{
  "n_layer": 8,
  "d_model": 640,
  "n_head": 5,
  "n_kv_head": 5,
  "head_dim": 128,
  "d_mlp": 2560,
  "vocab_size": 16384,
  "activation": "gelu",
  "norm": "layernorm",
  "norm_place": "pre",
  "norm_eps": 1e-05,
  "positions": "rope",
  "rope_base": 10000.0,
  "rope_fraction": 0.25,
  "qk_norm": false,
  "attn_scale": 0.0884,
  "bias": "all",
  "tie_embeddings": false,
  "parallel_block": true,
  "init": "normal",
  "init_std_qkv": 0.0165,
  "init_std_o": 0.0,
  "init_std_up": 0.0165,
  "init_std_down": 0.0,
  "optimizer": "muon",
  "lr": 0.00593,
  "lr_mult_o": 1.5,
  "beta1": 0.95,
  "lr_head": 0.00703,
  "grad_clip": 1.0,
  "warmup_steps": 200,
  "schedule": "wsd",
  "decay_fraction": 0.679,
  "decay_shape": "sqrt",
  "final_lr_fraction": 0.0,
  "batch_tokens": 65536,
  "seq_len": 1024,
  "doc_mask": true,
  "train_tokens": 901800000,
  "steps": 13761,
  "dataset": "wikipedia_en"
}
Each number is 128 + 24 x the weight over its row's rms, rounded and kept within 0 to 255. Layers, rows and columns count from 0. The size above them is the row's rms in percent of the matrix's.

# layer 2 MLP up, 2560x640, rms 0.0989, rows 1418-1439, columns 320-479
size [ 87  85 111  96  96  87  95 108 100 118 104  99 101 106  85 105  95  94 107  97  98 114]
[[127 124 189 134 175 137  56 120 108 120 106 184 145 128 108 121 135 129 126 119 134 115 113 127  89 130  86 115 138  68 163 114  99 157 124 110 145 119  85 156 123 116  83 104 157 123  88  97 137 119 144 118 135 124 119 120 102 138 111 103 153  81 148 101 154 143 133 123 151 158 149 138 139  73 137 152  92 131 139 149 134  79 164 128 122  93 121 135 129 130 130 137  78 156 115 109 131 157 105 142 106 105 106 134 100 124 145 108  95 140 115 102 131 140 119 112 112 122  92 120 107 137  83  81 127 128 161 108 137 122 121  91 113  67 160 106  85 116 132 194 141 101 145 133 140 124 128 123  97  99 145  95 118 138 132 131  97 151 126  83]
 [155 148  94  97 108 100 159 143 103 119 149 132 143 138  82 132 120 108 109 173 114 152 134 114 145  70  97 162 109 122  98 143 132 154  86 122 147 103 122  87 136 114 148 132  47 170 122 152  83 137  84 113 140  93  83 136 110 125 122 123 130 143 129 126 137  87 111  96 132 120 116  82 118  96 151 115 135 119 100 131 108 104 151 153 122 139 111 110 135 116 140 144 119 142 167 111 147 123 130  84 116 148 108 135 150  93 129 121 147 173 138 139 117 116  96 154 136 166 141 182 105 130 139 160 104 134  91 141 137 137 135 152 133 147 155 173 126 144 116 136 106 151 140 115 101 144 138 174 117  94 132  93  95 111 109  98 189 125 123 138]
 [ 99 124 153 118 102 143 119  92 117 104  96 123  82 119 142 167 103 166 126 120 150 132 159 160 152 140 115 130 131  90 143 123  96 156 101 158 108 124 147 123  81 142  73 108 138 133 165 109 121 147 141 101 157 138 118  72 143 133 125 118 124 139 112 114 136 142 164 114 106 128 130  98 138 103 125 125  81 134 169 145  94 136 103 112 117 131 128 127 141 142 109 127 163 144 150 145 140 134 157 101 129 133  87 146 113 117 105 128 120 126 176 180 154 101 118 134 127 150 123 117 121 128 159 121 136 159 128 118 120 155 137 140 126 144 133 106 149 148 111 121 120 174 120 119 122 155 172 133 156 112 138 127 105 185 104 121 134 124 142 132]
 [136 138 173 117 149 160 151 103 132  94 140 170 131 115 117 135 144  84 101 137 137 121 152 144 115 158 101 149 137 134  79 118 124 141 100 103 130 143 117 133  94 133 139  73 135 149 144 142 176 165 176 132 101 134 127 130 134 158 158 115 105  91 127 172 150 119  93 127 111 110 146 100 114 126 154 118 103  94 150 156 136 154 107 154 105 136 118 152 117 119 107 121 120 131 146 146 132  98 101 101 130 133 121 137 121 109 116 150 147 121 137 122 124 135 147  94 106 125 122 140 118 120 106 140  83 129 149  90 122 120 117 120  95 120 149 136 134 137 166 156 123 149 126 116 136 111 109 127 120  84 142 101  87 177 147 122 121 101 137  98]
 [112 131 128 146 117  98 122 152 135 108 111 132 192 126 124 116 172 141 110 144  98  90 132 142 108 135 111 144 103 118 122 108 157 148 125 108 109 130 134 103  89 113 125 153 182 135 100  99 113 131 110 136 194 162 148 119  86 110 147 146 121 131 173 179 169 134 131 160 153 162 132 130 120 132 142 136 182 100 127  81 125 128 134 124 119  98 132 189 109 108  89 100 112 123 136 148  99 123 138 117 123 139 139 144 161 124 133 106 102 143 156 119 122 168 134  81 141 136 157 167 112 159 153 123  86 130 122 127 176 146 141 110 106 132 168 159 156  65 129 151 118 154 107 141 127  99 114 113 115 159 132 165 112 112 114 147 184 138  93 138]
 [116 109 131 120 145 107 118 160 122  89 125 141 123 124  56 105 162 143 122  90 182 143 171 107 105 145 133 139 143 117 135 131 132  90 119 172 129 129 112 110 167 144 142 115 134 119 135 159 108 100 129 151 135 159 111 108 138 109 136 105 139 108 140 159 116 126 162 121 136  95 123 143 159 125 128 134 176 130 101  83 127  84 149 118 111 108  86 110 126 121  83 134  88  95 144 120 130  95  93 106 146 152  77 191 104 137 168 132 129 166 123 129 117 142 149 147 129 122 155 134 143 153 121  76  95  95 148 185 114 149 142 158  99 166 167 108 121  97 112 109 114 187 140 151 147 125 101 151 103 150 115 132 127 109 103 138 119 120 109 133]
 [126 147  97 130 162 106 133 109 132 170 159 125 149 129 171 152 137 107 103 145 148 127 108 150 146 109 125 151 112 155 146  99 103  96 137 135 117 138 115 124 119 132 140  81 114 120 141 128 131 106  92 154 103 127 127 168 155 162 109 134 163 163  89 116 124 109 145 103 107 195 116 100 117 103 101 169 134 138 101 117 170 111 102 113 147 131 152 157 136 167 138 143 183 125 140 159 151 128 135  58 117 129 148 146 106 182  73 105 159 143 136 107 126 125 124 109 115 178 103 143  93 125 111 141 110 125  98 131 109 145 114 142 112 109 148 154 123 108 120 158 105 106 136 135 124 126  85  93 172 110 118 143 109 105 124  93 154 131 117 119]
 [165  97 159 176 126 132 208 159 109 152 142 128 163 157  96 134 130 202  97 104 125  84 148 126 108 125  87 128 121 134 117 139 152 134 128 113 150 143  99  77 102  99 129 123 113 124 105 138 144 109 145 132 132 102 114 108 164  86 158 131 125 133 118 187 103 145 149 163 137 122 127 160 122  97 144 158 112  94 157 118 118 143 139 136 123 102 121 151 109  96 126 119 112 140 149 112 163 150 128  90 153 162 139 129 112 132 118 136  89 135 111 129 129 136 120 111 150 162 178 163 134 130 118 103 112  94 112 121 126 137 149 119 180  96 139 162 108  66 107 150 152 157 164 134 129 113 142 152 111 134 103 117 168 130  92 133 173 110 133 152]
 [114 160 122 126 146 139 133 155  66 143 139 109 127 122 117 131 121 116 143  72 148 136 146  87 139 140 147 145 137 120 156 163  97 127 154 116 132 119 113 108 120 127 136 125 145 126  99 152 108 105 120 138  87 117 169 108 156  88 166 136 110 121  78 116 151 130 112 158 103 114 101 126 146 172 137 144 136 120 137 141 139 133 122 102 145 185 158 143 139 144 119 146 135 114 153 125 143 119 146 105 172  96 124 146 141  86  86 143 130 138 188 122 124 144 111 140 132 121 136 106 138 125 151 151 149 131 131 136 160 146 135 143 128 144 154 114 104  86 131 125 113 132 136 102  82 159  90  91  99  93 161 116 129 117 104 131 119 106 107 120]
 [130 143 173 141  99 158 154 135 127 125 115  81 163  81 120 135  95 116 147 153 125 122 185 109 178 136 131 130 115 142 118 125 117  88  70 114 105 105 108  87 131 161 124  84  97  98 118  88 188 121  87 152 128 125 114 104 135 100 127 127 147 155 123 133 138 143 154 149 106 156 142  84 151 115 189  89 132  99 127 149 112 118 169 135 150 126 130 157 125 152 128 154 139 105 103 105 166 125 121 143 126 104  96 156 125 134 147 113 110  97 130 149 129 146  64 167  94 139  95 128 141 140 161 111 120 142 124 134 124 139 190 132 100 127  88  93 150 140 167  76 128 147 159 127  95 107 151 119 107 208 154 112  67 129 131 126 117 121 130 128]
 [133 115 145 107 121 159  99 155 119 122 116 127 109 151 109 128 147 116  86 117  97 152 117 116 131 135  97 143 163 150 110 115  72 102 131 128 151 108 149 119 117 113  96 199 114 125  84 144 169 113 137 137 151 165 128 125 162 107 130 142 110 130 189 137 138 118 117 159 161 134 158 118 116 139 127 155 105 108 124 116 142 112 113 134 135 106 168 127 107 136 130 101 159 112 121 159 113 136 104 137 167 175 150 146  77  79 118 137 112 186 139 119 139 121 194 140 159 124 120 119 150 122 111 119 165 100 138 134 124 124 158 125 131 119 164 176 164 136  99 121 137 132 151 102  94  29 102 126 178 102 160 135 171 138 134 155 117 126 160 157]
 [104 118 108 102  95 147  53 136 131 172 121 132 139 140 117  88 126 105 148 106 122 161 179 132 116 134 142 106 126 133 167 127  92 105 121 148 123 132 135 134 116  83 145 142 123 131 110  87 129  94 148 129 137 124 113 120 123 149 119 149 164 148 130 116 116 133 125 109 109 111 134 144 109 116  86 133  93  95 158 117 149  97 147 132 108 105 108 151 114 166  85 153 120 127 138 136 118  89 146 174 169 117 135 175 130 139 143 129 179 101 134  98 120 126 161 126 144 128 118  98 115 137 111 118 145  97 132 143 132 137 118 111  61 119 130  77 132 101 107 113 120 154  89 102 136 146 110  97 119 142 131  96 121 116 123  81 134 154 116 149]
 [131  91 119 175 139 132 127 132 182 116 160 125 153 129 122 138 130 124 128 145 114 115 111 126 156 181 173 177 154 134 139 120 112  89  94 140 143 131 164 101 138 161 151  85 140 150 116 118 103 139 111 119 117 122 108 110 113 113 109 131 135  87 104  97 126 138 172 168 141 121 116 138 147 136 167 127 131 130 109 140 127 136 163 102  88 166 124 138 149 144 162  82  94  97 125 126 120 122 118 187 131 138 124 141 138 149 116 129  77 124 116 122 104 132 122 112 105 152 132 103 106 138 119 153 144 111 197 124 170 129  89 123 141 152 133 141 160  77 126 124 152 117 100 130  99 133 143 137 125 137 113 116 131 114 134 150 139 124 168 127]
 [101 159  92 180 158 106 145 139  83 134 110  82 124 129 131 154  90 163 144  93 116 125 134 161 132 131 135 168 149 123 128 133 169 129 159 148 131 144  82 179 127 142 139 160 142 130 128  98  95 151  98 155 139  95 197 126  95 125 166 100  99 130 149 158 119 138 141 119 121 137  50 124 123 139 136 120 112 131  67 108  86 132 119  95 143 157  77 141 112 162 146 174 153 149 123 153 119 107 138 105 137 122 173 137  99 132 137 116 129 141 132  85 108 115 104 140 111 144 119 121  75 127 110 131  94  75 134 111 187 170 117 109 131 132 101 135 140 125  90 151  72 137 130 157 123 118 126 160 107 129 100 129 137 166  63 154 161 163 164 140]
 [133 134 111 123 124 111 138 118  97 128 149 161  73 168 157 138 123 116 112 175 120  99  95 130 132  84  66 169 112 109 129  92 136 127 206  76 161 115 148 105 138 157 112 118 125 133 145 127 118 149 120 116  81  98 117 144 152 123 158 125 116 142 161 192 127 128 138 133  91 103 148 134 111 119 108 113 121 152 135 104  79 134 111 125 123 126 115 133 108 111  82 103  90 112 103 130 138  83 116 143 130 159 145 102 137  99 156 133  90 115 123 132  94 160 141 133 159  89 148 114 138 153 159 166 143 154  96 132 113 118 132 107 122 138 108 155 155 132 146 133 104 152 136 158 144  98 138 116 124  79  64 103 119 149 140 119 142 123 148 105]
 [100  76 128 148 136 112 104 136 183 128  88 123 103 119  92 137 106 116  92 159 139 141 110 134 137 170 152 164 140 120 136 113 111 136 156 115 134 118 113 136 123 162 123 136 109 105 172 122  93 130 125  99  84 103  94 148 127 154 178 111 131 133 109 161 158 102 125 132 162  95 152 134 138  93 162 147 127  88 106 143 131 110  88 122 130 115 119 163 122  95 143 110 129 137 121 144 121 101 119  84 126 114 119 134 112  82 108 132 128 151 126 146 159 144 146 155 126 165  95 115 112 110 126 107 106 118 153 114 118 115 154 133  94 112 161 159 154 105 142  91 164  93 149 134 126  85 150 129 148  97 122 160 136 158 166 153 141 126 151 118]
 [107 103 165  97  89 180  86 120 120 130 160 152 171 119 131 159 131 105 132 138 150 125 155 135 112 163 140 151  98  90  85  94  74 111 107  96 108 145 141 147  98 149  94 130 122 115 128  59 102 181 116  59 159 144 167 102 107 149  93 131 136 133  72 152  98 121 118 133 119 163 191  98 114 102 110 152 140 127 110  96 169 118 156  91 113 111  89 137 136 113 120 104 180 151 117 110 137  99 133 129 103 130 112 143 110 107 106 158 144 115 113 129 118 115 199 118 134 133 104 128 104 142 155  92 130 185 152 107 106 136 142 127 122 122 149 120 160 131 126 108 153 103 116 173 141 114 119 122  99 134 166 143 117 100 119 197 137 160 107 122]
 [127 147 151 134  87 138 116 111 145 144 134 129  81 118 138 138 114 116 117 178 105 127 167 118 101 164 151 153 115  97 125 127 126  98 145 140 157 146 146  87 122 148 163 106 153 124  99 174 133 110 133  83 154 162 128 100  96 129 177  95 128 148 175 126 132 118 130 155 141 145 125 159 108 136 142 135 146 154 109 155 138 149 116 106 129 143  68  81 140 150 140 149 128 132 135 131 124 146 134 162 125 118 106 129 139 124 100  96 151 143 115 133 153 128 100 102 131 159 155 123 123 131 124 147 112 147 120 106 102 137 157 147 139 113 140 144  89 136 134 130 131 145 124 129 141 136 121 129 104 149 147 127  68  61  82 121 132 133 104 111]
 [139 130  92 130 110 133 121 129 148 120 107 139 137 151 127 160 130 115  96 113 162 105 166 126 176 171 171 116 134 120 127 132 126 176 127 114 149 141 116  90 155 131  83 125 178  46  93 122 122 183 124 143 149  97 110 155 116 150 121 115 156 106 143 129 118 157 143 144 154 112 102 140  84 135 145 142 130 120 177 128 121 119 137 163  92  83 151 136 151 143 123 151 133 113 105 103 106 116 141 118 168 116  86 126 147 146 135 143  75 148 138 125 104 106  98 136 133 117 129  96 102 116 151 136 153 120  95 111 116 166 152 134 125  86 142 157  91 180 119 174 108 147 127 118 136 189  94 132 109 131 135 104  83  99 122 149 145 138 153 158]
 [157 131 157 149 111 151 124 176 137 118  93 111 115 116 136 165 131 153 102 131 134 136 119 133 106 105 104 116  93 163 130 124 126 142 125 120 140 142 128 106 134 139 124 141 122 146 159 113 114  84 123 154 142 145 169 160 135  86 157  83 121 121 151 149 110 109 129 148 108 167 150 129 119 129 119 153 129 106 136 174 140  90 114 126 121  82 110 120 103 132 141  97 150 172 168 107  91 122 132 139 136 166 156 144 133 166 132 144 112 125 147 107  94 169 139  67 148  77 177 109 129 140 166 157 110 129 127 132 136  81 134 101 138 109 115 148 154 124 128 105 137 137 121 159 140  83 109  97 134 136 119 130 101 143 137 114 106 114 105 170]
 [135 174 113 114  94 109 111 100 116 150 137 123 155 131 142 133 129  97 117 100 125 102 156 134 105 123 146 106 127 159 108 117 116 115 143 111 109  90 137 101 135 127 115 125 121 146 166 143 104 172 147  90 160 139 100 104 115 145 137 107 127 126 117  94 110  97 140 127 117 125 122 181 111 121 152 148 107 160 115 163 129 162 132 151 138 158  94  85 109  92 131 160 125 140 127  69 176 119 122 139 159 143 155 131 139 119 143 146 137 110  96 142 107 126 143 153  93 131 144 120 142 105 128 128 137 106 135 138 150 182 123 160 144  97 117 141 155 133 133 176  90 149 105 109 130 132 100 116  96 118 102 126 107 105  97 116 157 126 123 166]
 [127 143 145 138 132 137 127 135 142 139 136 170 149  81 145 168 146 127 110 100 105 127 135 132 110 113 115 128  85 138 153 159 167 139 119 140 184 127 112  93 121 173  70 121 103 135 128 120 132 100 113  93 135  81 132 168 167 114 154 117 163 154 114 118 118 151 144 105 142 128 112 130 135  86 123 150 122 112 131  99 123 144 209 145 126 120  99 134 111 133 151 154  88  87  84 138 128 141 125 127 158 156 180 116 150 141 124 131 140  68 138  93  87  91 111 122 142 129 122 138 139 146 143 155 123 143 150 123 134 113 143 140 118 115 115 123  96 157 112 124 118 116 151 142 104 141 107 110 133 132  85 143 110 104 135 141  92 137 123 187]]
# layer 2 MLP down (transposed), 2560x640, rms 0.0482, rows 1418-1438, columns 320-479
size [ 82  87 110  97 100  86  93 110  98 114 104  96 100 108  83 102  92  96 108 102  92]
[[ 83 108 122 122 183 154 120 121 115 171 109 144 129 113 134 140 154 112 144 130 142 151 128 154 119  99 118 146 122 139 141 151 131 155 111 110 139 134 111 155 122 168 126 107 143 114 136  95 134  71 150 111 178 106 144 121 142 135 161 166 150 152 132 159 153 114 132 118 116 140 142 194 122 157 142 149 153  95 168 180 138 103 127 112 130 153 160 141 125 130 161 174 120 116 130 118 103 163 117 117 103 152 154 151 136 150 131 112 158 124  96 130 105 150 105 116 119 178 123 135 121  97 129  81 148 127 117 178 136 126 131 135 100  88 136 139 122 133 108 140  86 156  91 120 160  95 114 138 119 108 149 119  99 139  79 122 116 146 128 120]
 [ 93 162 124  79 134 134 167 136 112 135 153 173 135 184 134 117 145 142  81 118  99 116 142 153 128  97  82 118 113 159  95 126 131 138 155 110 152  90 163 110 144 155 106  76  92 117  93 117 135 144 136 117 117 102 132 137 144 148 134 124 136  65 106 100 109 116  99 116 127 117 119 138 134 131 111 124 135  86 149 113 128 122 104 138 112 131 153 123 151  92  78 177 149  80 143 144 156  72 128 104 192 134 154 149 104 148 133 160 105 139 186 152 112 135 110 180 154 136 172  41 100 138 114 142 155 129 100  82 122 119 143 112 125 119 151 145 152 125 116 112 128 114 120 115 122  96 100 132 127 105 171 133 143 150 127 128 160 146 123 110]
 [135 139 115 120  75 151 131  75 116 106 103 175 151 100 125 154 142 156  97  71 141 104 109 168  87 104 117 108 167 109 123 152  82 149 162  99 132 116 130 139 145 113 148  62 151 137 131 151 132 129 168 135 120 146 155 126 127 147  95 123 108 145 107 100 128 144 140 138 115 138 164  93 156  97 120 213  93 165  92 143 107 131 110 125 128 130 127  92 178  96 106 138 165 119  89 151 133 119 142  92 138 106 152 131 108  78 136 133  78  73 151 166 126 113 141 108 159 134 159 117 134 178 133 118 128 138  91 149 144 132 123 146 109 138 122 141 138 105 124  89  91 140 101 154  77 120 161  79 118 138 119 153 137 144  90 138 177 106 148  94]
 [139  99 148 115 147 114 176 134 141 130 185 175 116 139 164 131 157 108 124 121 131 131 139  96  98 144 129 131  96 139 108 112 123  81 144 128 126 121 114 133 135 164 127  88 101 171 119 140 138 150 119 143  94 134 143  76 153 205 169 143 113 116 125 142 133 122 129 138 128 139 112 125 101 147 116  82 103 121 112 183 113 173 130 112 106 134 128  66 113 144 116 134 142 142 110 153 109  73  45 103 140 162 133 149  85  95 128 109 114 126 136 133  77 188 176 109 132 142 165 144 130 106 144 144 100 144 135 122 114  95 119  85 113 152 109 148 124 101 149 120  94 112 107 120 142 141 104 125 124  85 163  58 164 117 134 132 110 128 130 158]
 [103 163 145  90 136 133 122 127 156 155 190 150  98 137 119 106 145 133  91 138 113 138 132 141 130 139 129 131  91 113 143 127 124 140 107 162 106 107 104 170  86 151 132 147 182  98 159 114 121 125 104 160 124 120 131 150 113 134 157 136 135 150  98 150 139 128 151 132 124 120 111 103 144 133  77 114 153 116 155 116 138 213 138 140 149 135 129 119 186  99  87  99 144 140 132  80 112 131 135 123 153 128 159  89 144 141 102 135 127 139 141 144 130 157 125 150 113 137  77 106 119 134 102 110 116 126 128 125 132 131  92 126 110 117 112 158 155 161 137 159 131  82 142 136 118 101 110 114 124 130 117 106 128 110 144 120 165 114  80 145]
 [143 117 111 138 131 142 115 132 118 108 164  98  84 129 106 148 135 140 121  88 105 133 100 109 131 184 138 106 129 166 118 132 124 138  97 126 160  90 106 141 148 114 149 122 149 145 163 142 116  79 130 127  98 131 105 135 120 113 147 123 126 111 120  84 122  65 133 125 144 128 154 142 166 141 123 126 175 101 148  76 172 108 146 168 136 142 109 141 150 121 130 113 129 154 132 115 158 149 172 126 120 138 140 130  94  96 133 146 110 117 126 112 126 146 137 116  89 178 138 150 110 130  91 127  77 173 121 121 134 117 141 137 144 210 137 136 134 151 142  94 115 137 131 132 116 159 147 156 149 146 105 117  92 100 153 118 114 102 145 118]
 [144 110 157 112 150 149 142 169 162  90 112 148 128 144 152  78  97 135 154 108  94 103 178  90  92 120 115 160 118  83  91 134 141 137 108 104 143 114  95 122 119 140 121 189 116 104 123 170  80 124 106  84  96 137 141  92  88 125 107 119 171 116 132 126 146 103 137 144 149  87 127 149 170 116 153 128 150 113  97 173  83 139 136 172 126 134 114 110  94 131 149  90 124 146 127 106 143 101 133 143 138 161 131 140 165 130 110 124 123  93 139  96 145 110 119 142 131 110 100 142 150 156 119 161 158 119 135 156 134  89 164 136 131  97 105  94 142 147 142 119 127 135  91 147 100 111 157 180 125 175 132  93 135 143 117 145 138 156 151 123]
 [123  66 126 153 116 118 173 127 101 140  90 166 121 111  97 158 142 149 110 162 148 116  63 114 120  92 110 103 135 122 106  81 121 142 120 131 154 124 132 128 102 145 139 144  95 151 143 136 157  99 151  92 117 127 162 100 142 159 153 138 149  91 112 205 133 106 116  94 146 126 118 161 126 142 132 105 115 134 128 147 160 178 143 184  87 116 114  87 161  86 156 148 143 145 154 168 125 115 119  90 124 154 102 118  91  90 122  85 119 140 100 128  71 158 123 140 124 151 170 136 148  97 164 160  98 153 123 190 124 166 139 113 112 103 112 122 132  58 148 143 139  85 110 143 110 112 133 163 140 129 124 170 131  97 156 117 157 142 137 133]
 [115  78  79 165 126  89 139 147 129 119 126 185 124 152 138 164 152 153 153 169 109 105 158 142 162 183 102 125  75 126 131 143 114 114 154 117 132 113 177 138 132 146 135 131 142 100 130 154 103  99 128 111 136 110 134 133 118 163 117 112 146 123  78 128 122 126 107 137 130 133 125 140 122 146 120 156 136 127 115 127  94 120 109 131 157 103  92 112 126 105 126 115 112 173 118 120 133 146 119 103 125 117  93 133  93 120 162 167 110 116 166 129 120 126 120 118 142 120  66 146 145 129 128  89 150 103 137 137 139 145 157 118 150 119 112 124 102 178 131 143 106 156 130 108 132 151 138 120 135 148 114 153 183 162 106 136 117 113 171 144]
 [125 113 144 136 118 161  94 120 146  97 186 117 137 123 113 127 112 154 106  99 143 127 137 134 150 136 130 124 131 158 101 132 116  88 149 162  97  92 126 161 109 117 198 157 136 128 169 125 145 115 135 138  85 121 156 149 121 114 118 133 129 119 154 136 119 130 153 141 111 144 106 140 125 129 140 118 167 169 160 150 125 112 138 112  99 159 207 147 159 115 172 154 123 143 113 131  77  89 139 114 122 112  89 127 139  89 150 122 122 135 123 128 151 111 112 113 129 156 132 108 159 109 136 123 120 145 128 153 134 133 192 146  86 141 122 116 144 105 141 107 130 129 154 152  85 180 117 122 127 137 150 130 128 105 151 126 137 142 160  77]
 [146 122 118 150 142 152 145 123 138  95 137 110 101 126 149 132 138 118 125 143 165 143 128 131 156 114 137 112 150 146 151 134 121 162 137 121 110 157 144 179 161  91  94 122 182 115 121 128 100 155 114 123 122 143 111 132 131 133 102 120 154 111 111 121 156 135 129 147 134 111 118 133 115 104 152 102 158 119 154 162 114 108 141 174 124 148 158 112 113 161 104 136  35 151 166 132 145  83 138 169 136 128  97 179 148 142 115 143 114 164 127 125 140  68  76 122 118 130 127 155 139 138 143 103 120 111 159 119 114 104 137 132 122 128 102 111 146 129 142 149 170  98  91 143 127 130 100 120 148 130 123  55 137  90 108 150 129 103 165  99]
 [133 129 137 136 134  89 161 147  98 111 144 112 151 134 106 151 107 162 126 139 143 108  97 153 113 112 138 138 136 143 103  99 102 114 128 134 109 181  80 105 117 111 151 117  93 145 104 142 119 168 167 125 155 117 126 162 119 165 150 155 133 171 129 128  92 129 159 161 164 123 137 141  94 152 129 100 156 124 119 105 110 108 155 117 156 147 141 148 113  99 119 114 148 128 108 146 104 179 131  91 104 144 149 102 109  98 159 115  98 110  87 184 156 137 113  81 145 161 122 130  89 129 140 119 141 136 130 103 105  97 106 148 137 158 105 159 171 114 156 114 162 147 161 108 135 140 135 134  92 123 162 169 128  88 186 172 108 123 134 161]
 [155 156 139 131 155 107 120 122 137 167 155 116 145 166  79 146 131 197 137 116  82 113 104 127 112 187 108 182 109 152  96 117 106  98 120 140 145 113 100 147 155 133 139 144 142  87 116 129 136 125 131 125 161 149 149 137  94 150 135 116 188 116 161 172 108  94 138 138 145 115 125 118 126 114 101  97 121 148 108 118 147 102 104 142 114 100 166 172 107 113 163  55 127 124 119 135 115 117 168 145 140  98 157 136 109 148 100  78  74 114 106  90 152 129 137 104 106 171 109  89 108 133 102 137 117  88 128 152 150 135 160 128 127 119 114 158 137 125 103 128 131 126 166 145 119 139  85 158 156  94  98 154 111 142 136 138 119 153 106 105]
 [116 121 137 135 131 142 157 183 149 156 142 136 122 101  95 154  95 137 152 104 121 156 117 162 110 138 125 117 162 130  93 143 135  96 181 124 145 115 144 151 122 119 151  87 174 145 136 173 130 175 117 147 148 101 126 161 143 160 147 152  83 122 134 154 104 124 127 106 158 142  69 154 127 113 116 167 110 156 138  97 129  77 148 123 127 170 111 139 106 119 119  98 134 142 168 122 120 131 128 105 123  99 130 113 111 121 169 143 173 115 162 107 130 144 142 162 105 116 168 147  97 109 128 128 101  90  91 163 143 113 123 144  98 127 103 134 112 133 136 120  88 135 129 124 130 122 125 148 149 127 184 148 121 128  84  96 128 121 116 157]
 [162  55 117 153 114  98 140 153 135 137 128 117 157 124 151 133 149 143 155 135 120 175 117 121 127  85 125 138  98 143 114 136 104 135 135  33 160 137 156 111 131 147 159 126 167 129 154 107 101 107 157 155 110 119 124  94  98 106 149 113 146 142 161 169 117  99 103 137 137 131 133 123 162 130 145 106 139 189 133  82 144  88 150 124 158 101 141 135 125 137 125 142  88 153  89 143  81  98  97 101  77  78 131 113 141 160 135 133 130 140 131 103 118 128 128 129 116 120 142 139 108 192 165 144 115 106 149  91 111 149 146 126 131 178 122 105 145 124 169 142 139 143 158 154 130 120 154 143 115 126 106 114 135  86 101 138  81  68 107 124]
 [143 133 140 109 119  98 110 152 144 139  92 110  77  95 118 100  93 183 146 145 152 105 144 127  80 134 118 143  78 131 111 125 101 125 122 127 143 108 131 135 105 160 135 157 131  98 140 104 117  88 100 149 121 138 123 122 104 145 114 124 155 131 106 143 153 174 132 146 135 104 126 159 142  83 135 130 177 133 141 126 118 122 148 133 161 128 131 143 145 130 122 140  97 168 147 105 134 131 141 139 160 136  84 169 162 114 137 165  70 191 129  90 119 134 120 156 141 156 108 143 140 136 135 121  98 139 117 146  94 140 149 154 115 143 134  77 120 125  95 141 143 133 147 123 202 118 143 110  83  98 125 156 125 123 116 175 115  76 137 104]
 [192 141  92 140 102 101 171 139 128 154 117 135 153 135 128 107 121 126 105 143 118 159 129 192 139 110 151 103 132 144 145 136 168 135 154 140 161 162 141 118  90 133 155 131 119 126  73 166 127  71 117 152  93 151  67 125 161 125 150 169 135  90 117 145 130 100 145 101 159 153 114 123 131 158 187 122 109 138 136 144 100 117  87 137 106 172 168 122 134 137 122 137  98  86 125 118 147 175 119 118 162 137 108 150 179 126 174 124 130 129 162  91 125 159 107 137 126 148  84 113 165 132 128  98  81 124 123 142 142 124 159 148 160 102 134 148 153 132 133 120 118 145 114 116 141 169 138 136 177 121 119 129 124  94  73  89 125 129  92 111]
 [102 139 148 117  99 150 187 136 120 130 164 158 143 136  95 142 130  96 124 109 112 106 142 111 140 153 112 112 123  99 156 144 131 113 122 119  97  92 182 168 120 153 148 127 124 103 141 108 126 140 149 121 152 187 140 139 113 112 148 132 159 152 115 130 148  98 127 148 124 126 114 118 164 130 157 143 146 138 132 132 149  74  83 168 137 126 152  78 145 100 136 110 109  52 156 100 102 133 128 161 144  92 175 158 161 130  87 122 139 131 164 124 125 152  98 126 134 125 166 125 181 146 132 129 116 151  89 122 151 151 115 172 100 148 107 144 128 142 143 146 130 154 102 115 135 114 137 116 131 156 116 123 142 134 129 129 121 119 137 131]
 [112 129  92 121 160 117 128 118 146 100 139  81 118 154 101 123 118 167 103 142 136 144  96 172 139 137 178 157 109 145 137 146  98 202 177 119 135 105 108  98 128 137 125 113 118 139 139 112 153 148  93 122 136 120 137 129 127 152  99 117 163 109 127 122 115 139 145 125 121 128 123 103 142 139  99 142 112 106 110 136 133  99 108 160 153 106 121 116 114 122  99 135 137 128 142 125 122 105 116  88 145 114 117 112 142 180 145 101 128 139 121 134 114 140 100 121 116 135 143 155 175 127  92 120 143  86 126 127 151 156 100 150 108 170 116  94  99 136 162 145 136 200 139 157 158 162  96 110 158 129  80  98 153 120 195 153 120 131  99 130]
 [133 128 111  38 141  90 146 140 152 107  93 102 149 139 133 134 134 128 136  94 124 128 157 141 116 145 108 130 147  95 118 108 109 124 123 149 112 113 144  92  87 123 153 139  68 183 110 136 108 160 134 139 148 134 117 129 173 128 145 114 142 160 119 131 122 115 144 177 111  80  95 109  90 119 144  72 148 157 107 105 124 195 170 127 143 135 180 137 146 134 129 129 115 167 144  62  71 115 149  92  95 162 134 139 124 121 165 121  96  93 148 151 118 108 146 113 164 166 143 143 139  99 133 134 153 175 122 114 114 126 122 136 123 171 108 106 131 151 112 150 151 125 156  98  86 128 122 158 129 153 155  98 156 128 116 161 111  98 140 162]
 [ 99 138 104 147 146 127 101 100  95 164 114 114 160 133 148 116 205 128 149 152 131 138 143 154 135  94 138  95 140 101 186 129 141 147 108 119  97 128 129 129 161 140  79 127 108  89 107 109 111 139 196  79 137 110 117  80 112 133 111 124 149 129 117 178 133 166  98 159 155 102 170 121 102 135 145 187 121 126 137 133 114 107 139 145 134 113 154 124 136 114 117 184 118 107 128  92 127 154 121 154 153 161  86 130 115  93 109 202 151 115 123 171 138 136 109 146 110 142 136 112 150 136 160 117 121 107  97 102 151 127 146 104 139 116 124 129  95 136 126 141 122 110 111 138 120  89 177 146 151 109 127  65 172 173 130 110 126 148 130 168]]